Weights of a small transformer language model: 2.02M parameters, capped logits.
Each number is 128 + 32 x the weight over its row's rms, rounded and kept within 0 to 255. Layers, rows and columns count from 0. Numbers have three digits each. The size before them is the row's rms in percent of the matrix's.

# layer 2 MLP down (transposed), 384x96, rms 0.0764, rows 269-278, columns 0-95
102:121087143098183109089148131088157114153140132127193188107195127114130152205110133161184122109135111152114142119084083118130131107140171112168180110070107095123172196099105097133071166142074138118155122162126136142146122163137139064155087155079143118103156102154083069156156129179095137139
105:160200131101180095099170156150086154162144063115153113161108125119100076119126145068075114136139130157161173098162089091073123126145134097109143057105092082171177158110119175135120091114143158118110162114113133179147100103155143206132112113133089077148142156118149084107095103110193134106
095:084115088158156127115119129180169096093127109140084095167110111138084130067095131157114076100126065086153118170159178156069138085164134157147078086115170135134166141069135206137118146093111093147149092180138080092114128160115139162118147119155132129155192118166166190153086110118132147149
100:092122139093179115066143156144129129121139155101081155143077171080171145157092128185103187102145099143133107158100117140141121098038145094128126139161125107162081136093173144070094164187139110128113126097182194170147179117080141125113120087111110067176114117135104166153146123149154163164
108:116095167175127124127143131080110159086091127180130158073106103142179193125119151137094160147155137187056149140138148143153090166144089096174116160108133169170077070172115093108127142127114124062106149117174126114149166143082146128136087181137101071142037148140142150100133158146134101155
094:133127138112108154097078091117156121125109132116160123105097147162083164117171079146160093134126088092171092100151089129085161083134078127186105131154089113179074115179118142098149159151083093168114153075131098114126170200119129129162147110166150196116106086126186120107127122183160184068
104:180188104129109100103140127202177150126071044077158082130104104115117136153116089113089131125084155088096124121087133126089185093120108103108105128122100152158137122097146144114100143130223122136150166154163106113144150136120158129140166108109140136143123147178172089156175192077195143154
100:145113065176149142108120139107134086115171142076096104145198137142120125152070165147110119155049113135133087144130199188128149134050093107112096150118143136162150108175142087059107137131109163134162200156142112164121076090163152085084152107102147108141128153092096150122154129119133169088
096:177125079111129125137077079130085121116098137112130144103141141061127162071133145163137084097146147069100181138163134101134103121160168186132086152125127082158119106100200107064184112106158056128092128129153150098145094174183163112100156151179122166110121069103153143123076102141145134110
100:116151126168111146066121163153080168109165155129067078101175111173165162185134103154132156127184116123165133133097118119114131122143173099161182140141096094101192159166129101145162100132080150077085184137074140197100138126112134147066129203088087120077119121111124111159137141123149112142
# layer 2 MLP gate, 384x96, rms 0.0762, rows 270-279, columns 0-95
098:118168147086056201087129114142070095116129152078143167124122060127130103097157136180173123107133168140178154134117148156150127117121127164094091145174117178102074111107159078081162147129093091083157167146102142110124126148086124160096060149105139167107163123148110085182154139107177167105
094:149097072158130166099100083101119116179173097117130103175148106069149085191171102100117170165143160157109177066089111131136152140116118103122101116190100129075081144119136119106109120140159172151138155114133114078153157051158083091184115133076127147155162119139129070124181158151159143096
100:074164147152158126108099107100148156176118096134096117181185189148095191114095108140133175179122112117183148139146171126114112113089176117103159137135123070157086179141114121126133114125158094041151160126079155171106127129109154164109112143066158119059112180120099163099109162142102094092
108:100055108179083093110149136073114106111135173152152081141175138079143134154155107166109189146108104154122181117096159129165104148149132083145106176103161194095170095105098070153168188102084131135121131131133110160128147143117110146181104134121130167091156115112109068152109161117199188137
095:070176186084119138160142098162145202071144164164139129163161138142173111139071189113148159161154146111104145144122130130147122107174138159073148144190107106140145118104137141173178122119173124102114156161122185078139108077117136110172101189097107115142138129174060168124140094129129085177
100:145110148168169132127123146156161089127122086117166105149141086160081139199074072097120160158192115153156094114158081118138171178119136170101103122096128093087064181180125095157114083184154146090149138158140128123118137129076137085062166113153096122105103136151137166148099123197145166118
099:194122143156127111157150116156068125174165138096162086103164071127094120138163111098131127139100125147156158134096150115110140143106122097193094156082118172151128151193130115127138073153165115096182146121136127080098091108177043135125161064095128135161138204136079135121088103149194145116
097:097131144119127113070106118092109101107163104103148103159136122121191083199099058114132138135126166159104155128081111135146185157109134116103169154110113187149117101180088065195084136140163170129137177131111126142080093148122161124109141102073163128095145178177098075180131128121194131119
108:152117114100095103126121161165133118118115095190130090139098136161098162138136078071095175151147158147134109141161097127164153120162114137173076118176121106167150142169150120167111165109093136105196123119105143129153084050132064102093193102085116185109140130161096070065161188116138143160
101:113112072109125060067145136135154177115122118176170115157088134140179185152165083112118193103140124148157157107088076113115103189068146151127169144128123168171123167122111090166064111125133151084075128138109166138089140165125150149127135134138111193117151093128177109127045135163148138111
# layer 2 MLP up, 384x96, rms 0.0764, rows 270-278, columns 0-95
102:043162100154060090143159085131095163124117098066102125100073065158138095074116184160098160123088158146124152110166133123123120118160143080150173091153126176098112123124138150125097101072171149132073134130137118161132116187168100180153092077141111087119113110125116121138180150094128126077
095:114159113106104122162059088171114100112120056120128162121142169072101069095125177088179149131166102072136155116133150110116115117160149121118176112155158096132079176039169134096096146109170160178130079108090102122152140131170171142162166102125179107110133123136187120182141114120118166137
093:114113147116058110108155148116131073099125078139107161118105070175118140185153142109158107108112150122115147153115103149147186114160131123073172112108094116068106207150171091091144148121133068094173098124150160129157122141097111076135150164149113139062142085118124131154207161082188158154
124:125126176104193149111173120153139186094123102147097089109076072190148098127124144099072161140127124109075096105073167157137092184095118179138130114140127123154102101161163096113131137110081121096150144132189196121159095123107128075111153170150090075153142155144082211110097125127113116115
100:142144145157104080157133146099175170131149159170109113150145107092188127159082115069081170150163173180059137151106134127143103174128110155119080158156120169127127175059143114145089163108117140052191154112134091160157076064115138114138112104091127082154143080114126126107158150114093141168
100:083050140097167138137122137103064077125164101148077125112156120150084159149154146149195099126102112143115083144130104108107124192166174170153095155142121076074109126150054119120153130156128136167109153059103142153125115102155118144128169163118113141082159108167122125093105152182095197079
106:129068139116121168104155132112138100079157141113128134077152170187127124099167096108100115100098154194208094129148124123079123111163130148093109125171116191128167083122098165116161079083134150098127160065118133133177122147090120068131133175131048125168145105128124147121115171076076159097
097:072161160115121114164119137085179137093115128177104129125116174165141147113135100085127158118103154124160192095142080110166156144129111090152150131099145104103106168101123091201125160143126076151166079099142089138149085075044093193141121069136161099108110190100107126151157177118151082123
105:170069140127174174146114102134172119129032130134209136229132097129075115084112120151145106113076166145122114098091116168093062114145088093108116128081174155144101148098146113141159106119112139171136138109141122114073128144084173143128119103150142162163179182135120109114151080128136106135